Each number is 200 + 20 x the weight over the matrix's rms, rounded and kept within 0 to 999. Layers, rows and columns count from 0.

# layer 3 MLP down, 160x640, rms 0.0512, rows 76-110, columns 320-359
176,211,197,203,188,196,176,198,215,213,205,176,196,194,204,177,193,194,155,131,195,214,188,198,202,208,257,176,197,195,197,204,219,196,189,171,187,186,207,220
197,203,188,207,214,204,177,191,216,207,175,180,192,192,181,180,218,212,190,207,163,210,141,225,194,204,149,216,187,171,176,176,183,197,141,181,210,208,198,209
237,205,196,194,158,176,195,195,242,172,207,215,210,191,197,172,181,182,204,223,219,229,264,204,141,207,224,228,203,191,239,196,198,201,187,165,180,167,170,178
169,191,210,223,200,218,205,196,216,131,168,232,199,199,163,212,214,206,200,205,234,143,208,187,183,204,204,192,216,176,219,218,177,197,200,193,211,205,159,223
223,173,183,188,193,204,202,209,188,210,240,178,208,202,205,201,199,190,196,250,203,213,189,170,215,208,178,185,200,163,258,225,214,205,232,216,197,204,177,209
183,165,207,195,227,196,212,210,224,172,215,225,203,201,228,187,204,212,195,207,208,143,179,193,220,213,188,143,193,206,190,191,167,203,160,137,215,190,201,229
174,152,212,187,186,195,202,196,249,155,225,162,211,200,192,215,207,201,242,163,203,209,207,177,206,196,188,199,200,184,173,211,214,200,189,198,201,171,167,189
216,187,185,211,197,211,190,194,213,219,225,152,199,195,204,191,205,187,193,214,194,244,172,235,201,197,207,217,201,218,180,210,158,196,176,225,192,211,208,203
198,206,192,199,203,195,220,199,227,213,180,203,188,201,207,188,195,185,181,174,171,247,186,180,223,164,220,182,190,171,217,195,218,199,170,190,210,200,190,176
197,182,175,205,235,206,178,201,207,202,224,217,194,209,208,204,212,209,191,180,238,238,202,227,230,217,201,168,203,178,182,183,226,201,218,201,204,202,187,176
220,209,191,190,218,203,201,192,180,226,215,129,207,205,218,173,201,205,220,225,167,191,188,219,253,172,203,187,200,194,213,209,212,194,193,175,199,206,189,222
224,197,220,202,178,198,193,187,188,213,190,183,199,192,179,189,194,194,218,186,191,224,160,215,202,217,196,208,221,222,189,198,162,199,217,189,179,188,220,214
178,178,190,186,204,207,188,206,204,212,197,204,185,202,212,192,200,208,169,227,176,226,220,221,194,216,187,185,197,242,186,228,211,202,202,194,203,231,204,217
142,202,206,193,195,208,199,199,215,187,173,191,213,199,206,205,172,181,189,184,226,213,189,150,213,193,182,220,194,222,202,183,203,195,189,170,197,185,227,214
165,190,224,197,191,190,207,207,208,178,150,229,205,204,198,211,202,195,181,192,186,191,179,186,182,207,180,214,203,227,200,183,184,205,198,105,217,197,184,194
222,194,186,201,205,199,181,201,165,226,202,209,195,194,188,206,217,220,209,189,195,202,213,212,207,230,226,225,196,182,173,199,173,196,202,206,201,205,223,202
187,185,209,202,248,173,202,213,211,194,229,245,198,211,210,203,189,251,200,211,237,193,200,191,212,212,224,195,221,175,155,229,195,200,231,265,231,182,160,195
251,192,195,202,198,194,199,204,221,188,193,182,209,202,179,206,177,183,209,218,219,234,181,229,182,224,211,191,196,178,190,176,174,196,206,197,208,200,228,160
201,201,217,211,208,198,216,200,198,178,190,236,200,202,197,189,212,204,241,216,173,176,203,163,220,188,201,218,199,198,200,197,193,197,175,242,202,191,201,218
174,180,222,205,231,213,194,205,212,195,199,190,200,205,175,185,201,194,173,224,199,179,192,200,197,203,242,203,192,157,230,213,273,201,202,189,210,170,206,178
195,190,218,211,227,213,194,202,194,154,177,230,214,199,203,183,206,216,199,177,250,221,192,178,212,197,207,196,202,176,208,209,142,202,183,199,192,207,197,190
244,190,207,206,206,167,183,198,175,209,179,222,210,198,187,190,197,170,206,182,169,226,168,218,209,221,205,213,209,210,144,163,222,207,236,253,199,221,212,184
184,186,217,193,173,187,201,195,226,176,206,219,206,190,187,227,189,195,169,168,193,178,200,122,201,206,210,211,198,226,159,182,256,199,215,200,182,177,196,191
219,190,202,209,218,197,207,207,163,229,189,158,202,202,218,213,199,204,163,179,181,157,218,248,220,172,173,218,212,180,204,184,216,204,215,185,200,236,184,200
204,209,192,209,208,188,207,194,174,192,208,258,196,196,197,199,211,220,184,184,192,173,221,194,194,220,197,194,197,206,213,220,206,195,211,216,210,197,234,180
200,201,205,194,197,190,190,199,144,212,211,197,179,204,209,172,212,213,212,209,191,206,194,249,187,189,205,202,200,221,175,198,212,195,205,237,188,172,193,196
164,209,213,197,215,195,217,208,185,216,203,237,216,209,217,204,191,241,172,223,202,194,209,224,239,182,218,214,203,172,197,218,224,205,124,148,192,200,198,223
168,193,186,201,227,214,207,207,190,204,215,242,193,205,188,183,173,255,175,203,187,245,205,210,175,223,182,219,199,176,205,202,166,205,218,201,206,219,194,229
190,198,190,213,183,191,203,195,235,239,191,225,199,191,193,176,185,167,195,207,150,209,241,213,189,206,197,221,192,215,191,210,207,200,207,235,194,207,180,191
194,203,200,199,227,175,194,197,239,180,185,171,205,200,194,196,194,209,223,200,165,151,178,169,196,196,201,172,188,209,199,191,170,198,157,187,223,206,200,200
196,196,203,197,194,201,206,200,214,174,225,321,199,202,218,199,209,229,210,199,175,190,251,164,212,209,174,233,191,219,203,196,231,193,192,192,204,214,211,219
236,200,162,212,202,213,193,186,198,223,194,180,209,189,179,200,194,173,178,161,178,159,215,253,192,174,198,239,192,244,182,202,213,187,174,215,202,217,197,198
189,202,176,197,205,216,196,200,151,203,199,201,204,203,217,207,192,202,242,145,193,221,229,191,188,201,168,190,204,221,212,208,208,199,228,193,227,193,231,196
190,223,195,202,198,208,177,202,209,172,195,193,206,201,200,205,200,209,192,223,214,185,188,220,208,205,214,197,201,165,210,198,204,207,203,182,189,200,196,192
152,208,205,190,179,197,192,194,182,176,185,214,207,197,197,195,207,198,233,198,205,168,188,217,216,200,173,184,199,172,172,225,163,198,217,119,182,178,178,225